config = dict(
    init_std_down=0.0,
    lr_head=0.00809,
    steps=5613,
)
Each number is 128 + 24 x the weight over its row's rms, rounded and kept within 0 to 255. Layers, rows and columns count from 0. The size above them is the row's rms in percent of the matrix's.

# layer 7 attention output (transposed), 128x128, rms 0.248, rows 19-28,50-60,82-92,114-124, columns 0-127
size [102 112  98 106 113 112  99  94  99  93  94  97  98  90  93  93  96  94 116 101  91  94  93 101  96  87 104  84 100  85  94  99  92 109 103 105 111 110 102 105 104 108 115]
[[141 115 133 160 128 126 127 160 133 131 131 111 130 113 156 113 133 110 110  83 136  91  78 161 168 112 131  96 144 120  92 126 107 121 140 136 139  81 129 112 147  89 115 112 124 103  97 134 145 131 147 101 148 147 145 178 113  85 155  98 156 131 123  87 114 178  83 142 111 101 128 104 144 137 155 137 171 155  94  76 129 111 138 131 146 114 137 138 138 147 151 132 145 115 185 172 144 193 112 131 113 198 139 108 153 135 124 135 132 114 120 153 109 131 120 111 154 133 106 158 129 125 116 143 157 158 111 133]
 [149  88 113 111 109 143 125 130 185 105 113 145 184 184 105 141 141  55 139 131 148  90  89 112 126 146 110  94 140 110 128 136 178 190 159 156  92 103 103 149 139 126 185 141  99 123 105  83 137 123 135 139 137 119 114 125 125 174 108 116 121  84 109 133 128 117 128 153 177 158 130 131 105 133 123 121 131 170 133  82 134 172 184 107 123 133 152 134 125 111 125 119 151 133 131 154 116 138 153 101 116 158 130 109 125 113 121 149 109 127 124 132 154 133 107 144 136 106 110 144 141 138 138 106 122 128 140 135]
 [115 102 107 125 129  99  89 120  77 118 142 132 144 126  85 116 118 122 120 155 121 132 185 101  81 167 128 147 106 146 152 133 134 120 131 109 135 144 134 110 122 102 108 156 136 178 151 115 135 109 155 112 111 143 119 127  92 115 172  93 131 114 112 153 104  95 123 141 138 135  96 144 134  77  97 144  98 166 110 147 123 116  89  83 187 143 150 151  87 159 132 117 120 113 104 160 130 115  89 140 186 134 114  75 163 119 137 118 114 107 122 135 131 148 107 124 102 117 118 114 164 162 157 146 124 110 151 126]
 [123 133 126 142 140  61 136 151 110 129 128 119 125 126 121 106 147 152 116  99 139 138 124  99 111 113 120 185 138 121 195 148 109 101 164 124  95 128 101 102 134 156 158  99 119 116 109 113 113 125 126 179 155 153 107 147 113 159 107 129 138 127 118 136 108 120 170 136 161  74 113  97 144 133 123 144 103 143 122  98 120 137  97 156 135 132 106 190 118 170  98 143 148 132 108 127  91  80 128 136 108  44 143 116 107 146 129 123 156 138  92 120 136 120 108 106 160 118 138 131 129 110 139 157 117 144  88 104]
 [ 91 162 137 138 126 101 108 123 116 114 108 124 103  78 130 146 141 106  80 151 110 182 101 108 107 105 147 100 115 128 144 139 165 142 111  92 139 145 120 137 159 133 111 107 158 148 191 136 145 140 168 113  84 124  62 154 129 137 103 140 141 113 165 135  92 139 102  79 149 116 123 100 145 118 119 138 140 108 172  81 150 123 139 118  87 139 154 126 138 116 108 165 135 132 116 132 123 136 116 141 148 104 163 165 130  96 119 128 119 143 121 120 122 132 187 168 115 128 125 113 133 150 143 123  86 133  82 137]
 [145 176 128 140 131 108 158 140  88 126  91 119 102 115 106 117 140 110 143 102  92 145 121 150  86 144 104  58 148 141 131  66 135 149 143 152 135 124  97 141 148 118 155 152 129 135 141 130 163 145 141 139 142 170 141 151 155 135 104 125 184 126 101 146 128 113 155 144 150 146 135 116 143 143 138 135 110 139 182 115 121 155 104 164 137 138 137 111 113 143 129 125  96 160 119  87 149 145 152 113 161 163 168 142  70  79 123 124  78 125 122 143 135 148 102 120 147 131 105 108 142 100 131 168 117 106 101 155]
 [116 161 111 108 136 125 127 116  82  76 130  95 104 107 148 143 181 125 103 113 120 122 123 168 151 140 142 116 157 139  84 128 187 113 128 114  87 131 157 149 146 129 115 152 191 116 114 153  96 154 157  84 156 124 113 144 113 146 111 117 143 137 132 175 126 209 126 146 121 136 126 137 133 130 121 107 175  91 137 149 125 125 111 100 118 161 127 146 168  74 126 120 135 100  94 134 122 114 122 128 102 109 103 123 149 149 120 130 140 140 106  82 141 149 158 125 131 131 130 103 109 107 107  92 141 105 110 107]
 [104 139 107 127  85 129 135 111  95 176 113 180 132 121 145  89 169 160 107 161 117 132 107 110 108 130 139 138 136 121 178 111 158 121 155 142 144 108 175 149 163 136 125 137  83 123 134 155 117  87 135 103 185 134 177 122 112 154 121 143 131  84 126 156 157 128 126 146  98 110 162 151 121  84 142 168 129 128 160 102 117 118 114 110 126 116 139 166 118 125  93 130 122 106 119 148 159 132 179 109 112  85 108 124 134 178 103 161 102 125 138 132 136 164 113 121 102  89 128 134 139 114 125 140 148 139  98 111]
 [162 167 134 133 132 117 128 126 124 150 127 134 119 124 154 124 125 109 100 125  98 100 147  85 166 126 149 107 130 111 132 140 163 137 177 128 139 147 114  88  94 174 169 126 203 120 103 130 155 186 122 128 121 164 153 102 126 105 128 118 103 154 159 169 155 130 139 159 133 127 108 167 116 150 122 136 140 155  98 118 124  82 128 141 172 129 115 149 124  90 147 138 138  99 156  98 121 125 150 122 136 143 147 131 116 116 131 154 149 133 135  97 101 138  91  81 130 117 136 106 126 166 117 159 195 104  98 141]
 [134 160 115 110 172 108 144 111 166 120 144 150 135 120 121 118 124 112 105 159 105  88 153 139 139 133 150 176 117 151  69 126 125 121 147 128 171 135 139 141 134 173  98 126 127 132 166 167 103  92 133 148 103 139 154 114 174 104 128 150 132 108 154 124 109 121 152 125 161  95  95 165 139 152 150 133 108 147 149 147 123 122 163 146 115 128  88 130  88 142 137 135 101 118 156 127 123 110 196 141 117 150 105  92 127 131 103 121 158 155 100 128  97  90 162 150 119 111 126 162 170 106 162 104 142 125 119 179]
 [109 150 141 103 170 130  92 194 147 125  90 149 143 103  97 149 139 162  98 133 125 172  81 119 134 108 134 131 129 149 187 182 129 124 115 118  85 148 112 176 131 117 156 132 150 137 111 124 169 102 138 119  96 166 138 110  78 124 128 153 111 121 117 124 127 153 159 131 132 116 127 160  97 144 164  80 100 137 106 135  69 147 151 148 102 137 128 117 150 145 110  87 126 146 133 104 155 128 117 140 108 138 161 146 161 143 106 114 142 103 141  99 146 109 118 109 114 133 136 104 133 132 168 126 118 126 168 131]
 [ 83 125 121  97 117 127 101  96 152 119 179 108  83 109 166 140  91 116 139 103 142 110 121 135 130 110 149 144  85 127 156 148 103 130  99 108  92 132 143 155 113 103 144  88 156 140 129 145 123 143 117 140  84 117  98  99 140 143  99  99 122  92 101 100 131 129 104 113 171 117 131  76 114  92 116 117 112 139 122 151 146 129 113 110  71 151 167 104 120 118  93 128 111 170 125 153 118 131 128 147 152 122 109 105  97 146 101 134 164 139 174 131  70 131 134 102  90 118 162 136  82 133 112 140 106 113 111 132]
 [146  75 134 123  99 147 130 118 144 116 140 148 133 114 119  86  76 148 123 134  95 118 144 142 101 153 109 102 119 113  97 122 154 120 110  98 105 125  88 111 125  87 145 125 111 136 141 131 161 122 106 131 143 160 111 102 188 101 180 122 111 101 175  94 113 133 112 111 180 111 115 133  89 153 137  96 165 122 119 140 131 108 113 124 172 138 116 122 111 129 132 142  61 137 150 123  72 131 125 108 130 123 119  89 144 151 126 105 135 117 122 150  84  99 117  82 125 122 134  83 144 121  91 136 139 103  95 145]
 [132 152 117  88 131 161 163 130 151 114  99 161 104 164 146 123 154 140  87 102 117 106  85 149 105 160 100 133 124 159 130 152 117 145 118 149 144 144  98 102 126 144 172 173 103  84 143 171 136 118 116 139 146 123 107 155 131 117 129 110 109 126 146  80 115 138  98 107 101 119 119  92  99 149 144 104  98 141 117  75 160 160 151 137 141 116 130 105 159  95 112 122  97 126 129  85 126  98  95  83 136 117 154 161 168 103 123 143 118 106 149 128 112 101 112 148 147  99 115 156 126 125 116 111 148  92 109  77]
 [149 102 130 136 134 136  92 110 130 144 131 139 194  74 121 178 122 114 147 136 164  69 148 186 113 130 161 146 113 133 114 129 164 122 106 139 125 110 112 119 121  88 124 161 175 132 128 126 138 156 141 122 138 125 135 161 130 118 115 153 118 130 147  95 127 129 134 138  93 141 115 157 140 138  78 108  87 152 164 154 105  98 178 109 133 118 167 114 157 133 158  79  81 161 162 122 150 102 138 106 147 138 146 153 126 137 137 117 113 142 135 156  80 113 131 134  95 121 116 143 132 126 114 124 159 117 142 172]
 [143 140 134 156  87 116 153 130 131 116 105 137 148 185 113 131 119 119 152 100 144 108 103 155  92 147 144 151 159 130 114 107 177 138 101 156 153  94  99 122 114 134 115 183  92  98 101  82 155 133 107 169 139  89 144 116 110 163 137 107 108 159 109  75 117 159 110 109 131 108  88 108 157  87 149 141 135 136 161 132  98  99 147 129 135 155 107 125 137 109 139 113 133  83 131 100  81 116 128 140 160 118  98 150 105  99 100 149 152 122 114 149 128 127  97 148 100  81  99 127 121 118 151 156 130 116 134 119]
 [154 114 165 163 144  73 158 113 130 119 113 170 152 181 107 159 118 112 170 138 137 105 137 145 162 136 184  94 130 105  91  80 118 170  83 113 128 116 146 103 122 169 148 120 104 145 152 108 106 140 145 142 139 106 137 109 148 120 149 144 113 168 147 115 158 165  87 144 148 159 160 101 123 111 170 150 140 177 167 151 136 103 136  94 137 126 136 133 124 109 172 120 132 126 154 142 130 130 117 150  92 131 112 145 146 128 143 108 117 125 140 129 124 126 146 116 110 118 129 102 117  85  94  91 120 146 150 155]
 [147 174 141 139 171 128 147 133 127 115 138 154  93 130 121 114 120 126 174 127 168 108 128 103 138 105 121 135 151 100 132 121  72 150 124 163 136 129 133 109 131  90 149 132 109  72 115 107  78 128 110 122 106 151 173 127 167 128  87 140 104 141 104 145 127 106 139 145 142 125 130  75 140 143 167 179  98 171 131  78 120 114 163 158 132 124 116 150 116 133 126 134 127 138 161 185 129 104 133 149 103 105  61 107 107 117 153 104 129 117 128 111 114 107 167 154 134 149 133 142 106 131 152 140  95 122 150 129]
 [119 142 106 120 145 128 133 101 162 111 116 105 162 134  95 126 173 117  97 122 160 125 145 145 143 128 121 109 196 131 113 138 129 142 126 144 143 151 133 117 106 147  92 112 198 124  90 148  94 110 103 160 147 112  90  98 127 139 118 165  85 159 175 133 147 116 135 123 114 160 139 145 136 147 120 122 121 141 116 129  75  91 139 157 137 148 130 138 121 173 141 155 106 160 108 119  89 123 113 128  97 152 139 120 158 142  81 118 168 136 101 135 135 117 148 186 156 156 149 122 149 122 140 105 132 187 116 128]
 [120 161 161 130 149 145 187 118 176 130 121 145 155 126  98 120 121 145 123  85 117 105 122 105  85 124 136 155 150 159 122 107 100  92 106 130 156 129 145 118  90 102 131 157  78 119 127 152 156 119 163 102 130 125 101 167 109 150 151 148 114 150 128 139 115 107 128 113 113 110 137  93 124 144 177 121 116 106 122  96 120 124 163 163  90 131 156 133 158 157 161 140 168 141 120  89 119 119 108 144 123 157 159 115 130 118 174  82 106 171  85 150 136 109 147 135  94 151 122 166 116 109 176 127 137 138 136 142]
 [ 91 134 118 159 152 172 111 138  65 113 154 134 161 122 162 130 100 112 171 140 145  93 125 124 119 127 121  98 109  75 149 102 128 116  82 126 126 131 155 108 108 130 162 102 102 175 159  63 135 173 103 148  99 127 155 132 143 162 137 137 118 106 107 121 123 124 148 135 144 158 104 108 114 139 146 137 122 106 159 119 144 114  77 154  93 104 133 120 119 189 114 140 114 128 139 128 108 141 100 148  96 139 104 164 146 140 118 104 134 138 140 116 108 127 130 107 142 152 107 103 110 107 103 161  71 125 149 116]
 [140 160 163 136 104  96 179  93 132 124 142 100 143 124 152 138 138 178 152 124  96  96  94 101 114 100 115 205 149 131 106 115 149 137 124 158 140 120 115 109 136 148 147 173 102 114 139 143 115 134 137 125 140 125 123  95 127 137 132 141 115 122 117  78 102 136 119 174 164 139  80 127 124 111 134 133 182 129 152 144 150 175 154 143 102 143 132 111  98 123 123 131 181 131 133 106 124 132 125 121 113  95 145 140 132 126 117 149 112 174 144 109  91 132 126  88 165 108 127 153 109 109 107 167 131 159  87  85]
 [110 135 130 147  79 131 135  87  79 134 105 149 106 106 100 133 127 144 130 131 159 164 146  96 153 151 135 136 183 146 110 179 153 175  89 132 155 108 124  84 139 139 136 151 125 113 157 123 106 118 100 132 129 150 172 130 154 120 114 136  70 110 145 140 131  89 152 116 144 106 106 137 108 120 107 139  82 130 120 130 144 134  79 154 193 114 130 126 154 138 190 104 109 115 109 162 102 109 121 114 110 119 132 131 156 152 111 141 161 109 113 102 129 147 103 104 145 147 111 133  99 129 105 137 129 131 123 173]
 [100 138 134 140 132 157 144 114  98 115 142 121 151 147 108 169 133 137 141 130 125  86 143 208 117 136 102 163 141 121 134 120 135 106 136 112 121 122 128 145 124 124 109 159 131 132 108 138 138 146 105 151 124  83 105 146 132 122 106 119 166 158 132  88 125 133  83  89 114 119 100 108 167 122 140 176 112  72  87 173 124 133 125 118 132 129 101 125 121 148 137 137 119 148 166 108 140 120 129 180 192 171 163  93 101 150 139 134 126 157 138  92 118 147 186  95 135 140 125 105 111 138 151 122  96 136 155 107]
 [156 129 125 117 129 116 113 103 125 121 135 103 142 132 131 145 132 139 135  99 133 127 114 143 156 107 165 140 112 139 110 198 110 128 117 133 121 121 146 102 173 122 114 162 113 133  86  58 127 105 128 125 141 148 131  97 115 179  75 165 148 148 114 107 113 112 162 148 151  86 140 139 162 115 119 124 139  91 136 112 146 111  98 150 134 139 141 124 111  93 148 115 152 124 138 134 115 116 189 124  91  82  68  87 104 138 140 113 194 111 146 124 155 141 147 146 138 164 132 138 106 133 108 114 125 162  95 124]
 [ 82 155 126 172 120 145 164 110 119  93 190 125 120  97 144 133 137 127 113  76 119 111 113 125 143 105 113  80 138 122  90 131 158 178 143 116 154 157 132 123 134 207 138 115  95 100 111  84 136 106 112 109  72 110 142 108 142 109 114 102  97 118 117 116 138 117  81 129 107 153 125  83 139 125 153 143 158 125 144 133 181 108 119 124 128 102 116 116 145 142 147 126 145 123 115  97 123 159 104 113 149 115 144 113 160 147 140 156 148 113 124 126 128 138 168 121  99 124 144 148 108 148 125 116 148 129 182 147]
 [130 114 115 135 162  91 129 115 174 131 132 109 157 102  82 145 141 127  96 130 113 107 124  69 145 150 105  88 133 198 122 149 104 149 130 158 114 158 110 146 105 145 119  97 115  80 118 118  68 129 132 100 123 145 111 111 110 120 115 164 157 131 131 159 124 108 154 164 144 145  91 120 130 124 141  94 112 105 161 119 148 134  68 168 143  96 139  80 105 110 114  86  97 114  98 134 110 131 131  92 150  81 138 133 132 144 145 122 146  87 115  94 151 146 152 140 137 139 137 147 121 120 104 131 114 123 118 124]
 [150 111 163 122 126 124 143 125 189 119 149 163 171 106 157 104 114 133 129 180 157 112 125  97 154  90 172 177 134 134 141 161 126 115 182 144 148 169 127  90 101 128 128 133 153 104 138 169 151 147  98 108 104  99  98 143 133 146 104 114 141 150 115 118 136 149 117 138 101 100 149 132 165 130  88 123 131  98  93 135 136 118 155 134 103  90 109 123 130  73 118 178 149 112 104 104 133 128 146  95 159  96 108 129  93 133 105 140 144 138 148 123 137 174 114 159 118 122 157 138 106 157 119 142 134 151 122 124]
 [102 116 136 151  97 111 129  87 121 119 131 144 164 127 146 155 157 101 130  71  81 102 124 151 134 156 158 189  88 143 104 130 111 131 140 128 140 137 160 141 119 118 167 114 136 119 154 157  95 106 116 157 113 101  95  99 136  95 142 123 103 151 156  66 129 131  86 139 119 118 111 160 144 131 102 109 147 121 106 154 145 177 145 115 118 140 128 121 142 133  87 139 118 145 116  90 128 109 111 132 148 140 172 145 150 131 175 100 141 131 176 197 148 110 127 101 137 111 113 142 135 125 133 145 151 135 132  89]
 [ 97  60 143  78 149 136  96 115 151 116 158  84 120  67 124 136  99 113 118 114 141 155  95 129 138 122 122 110 132 138 143 127  76 136 107 173 177 126 121 113 135 133 170 132 151 118 132 100 149 118 143 103 122 135 158 133 121 124  90 134 177 106 124 125 136 118 122 151 148  77 129 134 166 135 125 100 109 102 106  88 130 103  85 145 158 112 161 128 123 126 133 129 103 156  94 109 144 132 140 151 169 126 119 124 141 160 160 114 132  77 115  98 123 114 121 161 162 106 130 110 110 158 126 174 146 159 122 113]
 [124 119 113 119 155 134 124 135 157 107 104  82 159 165 125  77 119 128 115 158 150 154 202 141 109  91 123 143 129 122 132 189 124 120 128 148 116 155 150 142 114 139 141 100 130 144 136 146 149 127 143 139 138 123 162 142 172 169 128 117 139 184 162 110 110  93 149 128 101 145 157 122 138 142 130 122 118 109 158 127 113 115  77 126 133  80 103 134 130  86 111 137 120  86 123 164 176 131  91 123 110  90  82 123 121 127 146 116 129  99  89 110 140  92 164 157 149  86 138 141 119 119 106 111 130 130 152 131]
 [118 126 139 126 128 166 133 115  99 125  94 103 137  80 125 156 175 150  73 151 126 106 147 138 157 143 141 135 164 139 131 147 162 147 125 153 114 107 128 134 130 109 126 128 153  92 122 174 158 134 133 136 150 124 114 144 116 128 106 140 106 189  82 138 113 160 134 125 142 139 119 118 123  78 115 111 119  73 100 134 117 147 109 114 143 156  82 104 114 138  93  86 148 120  68 108 123 112 190 112 149 132 113 120 134 116 139 143 113 154 141 134 148 173  80 118 147 148 152  94 152 151 106 114 106 118 125  84]
 [118 141 160  93 160 167 119 141 115 107  98 147 111 109 148 124 156 120  89 114 131 150 141 125 104 113 138 125  97 154 135 109 135 145 133  89 150 100 124 120 124 115  54 115 106 141 132 122 137 125 138 104 134 123 146 151 148 179 137 136 112 147 157 164 137  77  88 156 150 148 120 130 152 112 112 113 137 144 142 102 124 109  96 112 165 107 132 107  84 170 113 163 149 142 122 168  33 139 127 127 137 130 165 151 138 138 124 137 130  94 129 184 135 119 132 145 102 153  92 110 125  96 115 121 126 166 129 109]
 [135 133  97 106 134 125 104 116 123 129  82 135 167 128 152 157 112  99 142 160 116  88 176 130  90 111 134  95 103 133 145 102  94 127 163 145 108 133 121 162 150 143 120 142  66 129 129 113 144  95 160 153 117 186  93 150  84 127 152 164 133 113 141 155 111 110 125 154 103 128  97 135 166 177 118 130 129 120 163 134 131 141 125 118 104 125 102 157 121 140 144 107 154 129 159 113 131 123  81 102 124 123 131 136  77 140 153 139 114 167 104 118 149 104 169 131 109 134 176 137 138  91  98 124  88 102 116 117]
 [126 115 148 113 150 145 108  91 136 135 112 130  88 119 110 118 148 177 152 153 100 181 124  83 120 133 137 151  79 145 163 144 124 109  92 106 138 142 127 109 157 184 110 143 100 116 166 167 121 112 176 112 161 159 157 149 111 110 105 113 142 164 118 173 115 139 125 118 165 119 148 144 133 114 136 172 121 163 119 107 133 126 122 136 132 125 163 110 140 106 106 116  91 156  55 126 130 133 125  99 115  90 151 174 162 114 163 107 129 133  89 142 161 129 138 150 142 102 111 144 130 124 141 132 136 148 102 130]
 [141 162 126 120 143 110  96 167 129 125 132 135 137 134 135 157 154  51  61 140 127 131 131 135 130 122 122  94 139  76  92 105 149 147 148 147 118  96 146 144 123 122 156 112 115 102 178 141  87 133  98 112 140 109 132 135 102 109 124 133 136 100 146 167 133 173 117 136 138 145 128 112 134 132 168 126  99 114 139 148 104 116 167 125  82  84 143 129 147 127 133 148 139 135 159 148 129 109 102 140 104 189 131 130 168 109 127 131  92 142 157 129  88  86 179 137 135 102 111 150 122 114  92 153 111  97 141 129]
 [100 114 160 105 112 155 102 117 103 198 136 145 116 143 126 118 112 139 150 167 111 136 127 103 141 172 128 137 133 128 118 106 115 114 110  92 202  92 140 109 148  97 113 173 104 155 157 121  96 114 135 124 124 121 127 158 129 122 138 141 127 108 165 153 119 118 153 107 145 105 136 130  96  82 163 138 119  88 145 108 112 131 127 173  82  94 130 102 158 117 141 117 141 105  91 144 124 124  84  94 117 177 123 134  96 119 103 135 117 124 161 128  93 137  67 131 148 122 146 147 141 136  90 111 129 151 104 109]
 [150  57 102 152 136 170 141 139 149 126 174 143 102 166 126 120 130 123 140 122 145 128 157 156 137 106 150 156 113 149 160 120 103 114 147 168 120 134 153  76 165 119 121 112  74 176 111 130 150 104  93 135 131 121 163 113 167  54 141 158 119 112 132 172 108 105 148 125 127 119 153 161 119 125  80 122 114 159 103 163 140 105 154  91 123 168 149 137 123 137 124  91 117 140 118 114 118 103 109 147 123 154 128 134 123 141 137 119 107 141 138 170 104 116 129 104  90 126 106 142 114 151 128 119 154 118 117 157]
 [ 53 108 132 132 137 158 118 189  89  85 121 127 107 103 116  81  98 136 142  81 123 114 136 145 143  92  31 112 138 138 105 156 146 126 118 117 114 106 120 135 133 114 164  85 137 126 123 106  85 116 145 150 135 132 133 140 124 107 118 164 127 114 128 142 157 122 143 143 135 139  83 140 119 125 131 151 145 131 124 111 138 123 170 149 125 158 124 138  74 156 126 116 141 110 151 122 100 151  91  93 104 117 122 126 150 136  96 155 142 118 132  82 104 101 135 120 132 121 100 126 137 149 138 125 122 138 181 113]
 [145 118 129  97 129 126 112 137 130 150 115 155 139 135 153 134  96 141  90 123 116 138 126 138 104 124 137 122 112 106 108 118 135 161 181  92 161  93  62 129 173 167 112 128  70 112 100 155 170 132 131 111 160 117 150 138  86 142 144  78 134 112 139 109 122 105 127 110 164 135 172 158  98 152 146 106  90 116 145 110 112 149 117 132 153 132 135 107  95 143 125 122 145 119 140  76 139 164 119 147 159 144 138 150 107 109 122 160 125 163 142 138 131 167  62 139 110 123 118 107 123  85  93 115 115 103 113 142]
 [164 154 127 142 113 178 149 144 137  95 127 165 114 144 136 141  91 109 115 146 126 126 124  93 105 128 112 139  87  97 155 110 124 133 109 103 101 116 108  98 143 118 169 137  72 128 168  83 163 164 113  91 114 142 134 121 125  84 135 105 155 163 119  93  72 134 118 120 150 118 107 122 156 168 115 123 127  91 106 139 150 135 114 118 111 135  72 129 123 114  98 110 168 102 137 126 134 135 108 153 142 125 122 139 109 107 111  94 189 117 168 133 137 141 108 123  94 150 117 141 122 139 104 116 153  88 163 161]
 [149 120 129 120 115 144 123 130 110 148 147 141 113 129 102 143 125 142 139 154 115 120  94 168 159 121 115 117  94 115 156 119 122 150 122 111  81 128 121 104 179 121 110 114  77 135 150 132  90 108  95 157 117 164 133 105 135 135 123  97 128 100 116 136 139 139  85 150 175 122 149  90 136 156 117 124 122 144 147 134 127 150 132 145 135 113 201 108  98 164  98 184 111 138 124 149 162 191 134 109 150 108 141 130 137 177 128 168 120 139 147 150 149 150 129 171 141 126 157 117 176 139  91 144  82 160 131 129]
 [123 115 163 121 135 129 112 156 127 169 116 122 113 121 138 143 158 110 178 157 109 170  58 156 154 133 109 112 123 113 127 126 148 121  92 158 112 156 104 179 113  75 135 147 131  84 134 102 150 153 106  87  92 146 116 115 144  97 126  99 161 152 102 135 147 136 160  67 123 116 108 113 159 166  86  92 124 164 147  91 122 160 107 141 144 131 126 148 151 116 148 104 141 133 117 136 120 135 149 161 130 118 137 131 121 113 109 153 119 113 139 123 138 174 147 106 101 155  90 131  95 105 142 108 143 143 160 117]]
# layer 7 attention value, 32x128, rms 0.231, rows 19-29, columns 0-127
size [105 106  98  98 102 106  91 104  99 107 103]
[[129 108 101 157  99 137 152 118 116 102 120 162 136 130 104 126 137 113 138 151 142 137  95 117 118 152 151  96 105 126 119 148 145 116 118 138 153 112 151 111 124 137 162 108  89 103 134 117 136 116 153 126 149 109 189 115 118 159 182 115 134 125 139 151 142 112 195 139 139 175 136 149  71 138 102 133 142  79 133  97 133 106  97 134 145 136 118  73 164 121  90 145 134 100 129 101 105 110 125 135 132 150 178 125 166  88 138 103 110  84 170 153 104 120 108 169 155  90 147 115 141 118 163 143 124 130 142 119]
 [ 79 126 123 144  93 133 123 125  70  78 160 118 111 141 150 130 116 112 120 125 144 119 123 151 136  96 148  97 141  94  93 138 107 149 151  89 167 151 136 151 117  90 132 176 119 120  97 140 109 106 152 147 134  96 131 145 137 110 146  95 122 110 145  77 120 134 170  95 130 112 123  83 133  57 125 122 128 113 106 104 153 139  72 131 114 135 106 122 142 138 115 140 145 131 182 109 138 185 120 100 159 144  95 124 157 130 127 109 119 124 161 156 101 103 149 108 123 131 119 124 128 144 121 154 176 116 123 108]
 [114 144  97 104 129 139 120  94  73 144 152 102 109 139 105 157 117 123 201  94 113 162 110 126 120 131 122 110 131  96 129 131 123 111 109 105 115 155 143 120 139 130 138 114 134 112 108 152 119  97 125 120 110 167 150 138 105 147 118 157 120 139  90 125 150  90 132 137 123 155 140 154 104 124 147 170 144  88 140 122 154 130  97 131 181 138 123 140 115 145  98  84 134  91  76  98 117  85 166 137 153 124 152 175 151 134 146 152 148 128  85 167 112 131  96 111 106 102 158 136  90 150 106 132 159  90 154 125]
 [151 143 145 145 113 155 150 141 149 101 111  81 182 108 135 118 138 173 164  95 138 137  87 107 152 112 154 105 172 126 124 169 149 137 136 162 140 160 122 104 142 122 133 134 140 114  74 157  89  96 150 144 136  99 106 134 152 150  91 163 142 150 150  77 151 128 145 139 115 151 144 153 148 157 159 118 136 128 130 145 134 145 147 104 153 143 141 153 129 165 112 141 129 170 147 109 151 193 119 159 160 129 167 141 181 120 135 138 120 122 131 122 137 145 122 103 137 109 172 181 133 123 145 135 133 138 123 149]
 [115 104 153 100 143 159 119 118  97 166 102 102 131 161 154 131 165 157 119 147 142 100  58 128 170 133 130  84 164 136 115 115 139 129  88  95 129  85 150 153 140 163 119 144 148 114 104 173 106  96 129 159 102 179 173 134 139 100 128 143 113 110  96 119 121 123 135  99  97 107 131 146  82 126 133 113 145 142 136 148 118 118 123 143  77  88 129 127  86 118 112  87 132 151 133 126 155 127 104 146 106 184 152 100 113 121  82 129 116 115 113 146 120 150 131 123 129 137 163 139 117 103 152 114 117 141 157 132]
 [134 189 114  98 122 125  92 137  77 162 133 111 140 164 166 148 151 119 117 108 126 170 132  93 131 137 123 100 113 131 166 147 130 134 148 126 144 108 150 102 103 140 133 154 132 125 148 109 159 136 155 163 140 118 160 183  96 111 142 125 108 110 134 174  93  95 146  88 142  93 179 119 176 137 129 136 184 106  95 119  82 121 111 128 113 147 141 102 172 151 112  95 133 136 125 139 138 147  99  96 112 138 103 152 124 138 123  89 137 115 108 143 139 124 138 110 129 130 137 162 126 184 163 118 143 117 132 112]
 [148 102 128 138 111 110  95 101  95  74 124 152 124  97 130 112 172 146 121 114  99 139 162 108 131  91 153 111  81 166 141 114 136 150 132 191 105 154 120  93 108 127 110 145  97 122 118 119 131  87 114 160 146 107 116  84 109 149 114 130 102 172 107 148 117 125 138 120 140 134 109 116 121 135 131 178  91 133 148 101 136  97 114 117 126 148 139 139 139 146 155 130 121 140 136 170 171  92 159 151 107 131 143 118 122 132 110  91  76  87  88 177 137 129 162 160  96 129 126 127 134 150 175 120 145 138 146 131]
 [103 163 132 157 155 103 111 130 176 112 118 104 126 114 109 152 124  95 182 124  96 142 154 136 156 112 124  97 132 145 118 168 129 118 123 122 113  99 147 122 140  84 133 129 156 160 116 171  96 133 144  87 114 130 130 104 150 137  75 126 100 130 120 106 117 107  78 111 121 132 143 146 141 135 112 133 139 148 134  84 122 101 134 161 101 140 168 102 116 154 128 126 117 137 137 152 122  83 177 135 129 169 135 156 127 117  87 134  84 170 137 139 151 120 148 166 197 126 105 115 151  84 130 136  92 144 117 143]
 [119 164 160 151 157  92  67 141 141  99 120 122 150 137 149 110 128 144 113 146 118 118 114 111 176  83 126 137 140 113 157 120 129 132  87 130 112 113  98 136  61 112 150 156 105 118 143 163 116 129 110 141 103  98 102 149 137 122 181 117 159 136 153 163 113 162 128 101 125 128 108 148 136 106 131 116 139 107 152 125 144 111 143  91 114 178  91 146 154 124  71 101 132 114 115 123 111 101 142 135 170 111 105 150 114 136 150 153 111 144 130 132 126 104 124 160  69 141 113 132 107 154 135 112 102  63 133 112]
 [ 82 158 126 119 129 113  82 118 144 116 148 127 117 142 109 122 111 123 113 113  82 105 186 112  97 134 139 163  98 124 129 139 123 134 111 143 145 125 177 145 133 177 123 137 134 174 121 136 134 110 146 157 160 111 116 166 101 142 138 123 126 114 131 109 120 128  92 163  95 157 155 107 118 106 153 158 129 129 118 149 176 151 170 117  96 112 141 119 142  99 133 102 106 130 142 173 100 122  75 144 128 131 130  66 116 122  59  91 128 137 159 158 107  94 110 160 119  97 137 143 120 144 124 168 108 138 115 132]
 [187 117 159 139  69 117 159 160 178 149 134 162 119 122 137  85 127 128 130 146 145 136 125 127 163 149 127 142 104 170  89 110  91 102 100 162 148 151 132 115 177  94  99 121 114  85 115 114 117 119 134 154  87  99 125 152 147 153  91 116 122 132 122 130  93  82 120 104 150 132 123  97 137 132 148 111 152 125 106 129 195 134  86 138 119 124 139 153 121 100 156 109 143 160 107 141  87 131 102 109 107 144 155 118 153 103 139 107 115 150 145 139  75 141 128 123 125 135 117 115 101 148 140  96 125 151 144 126]]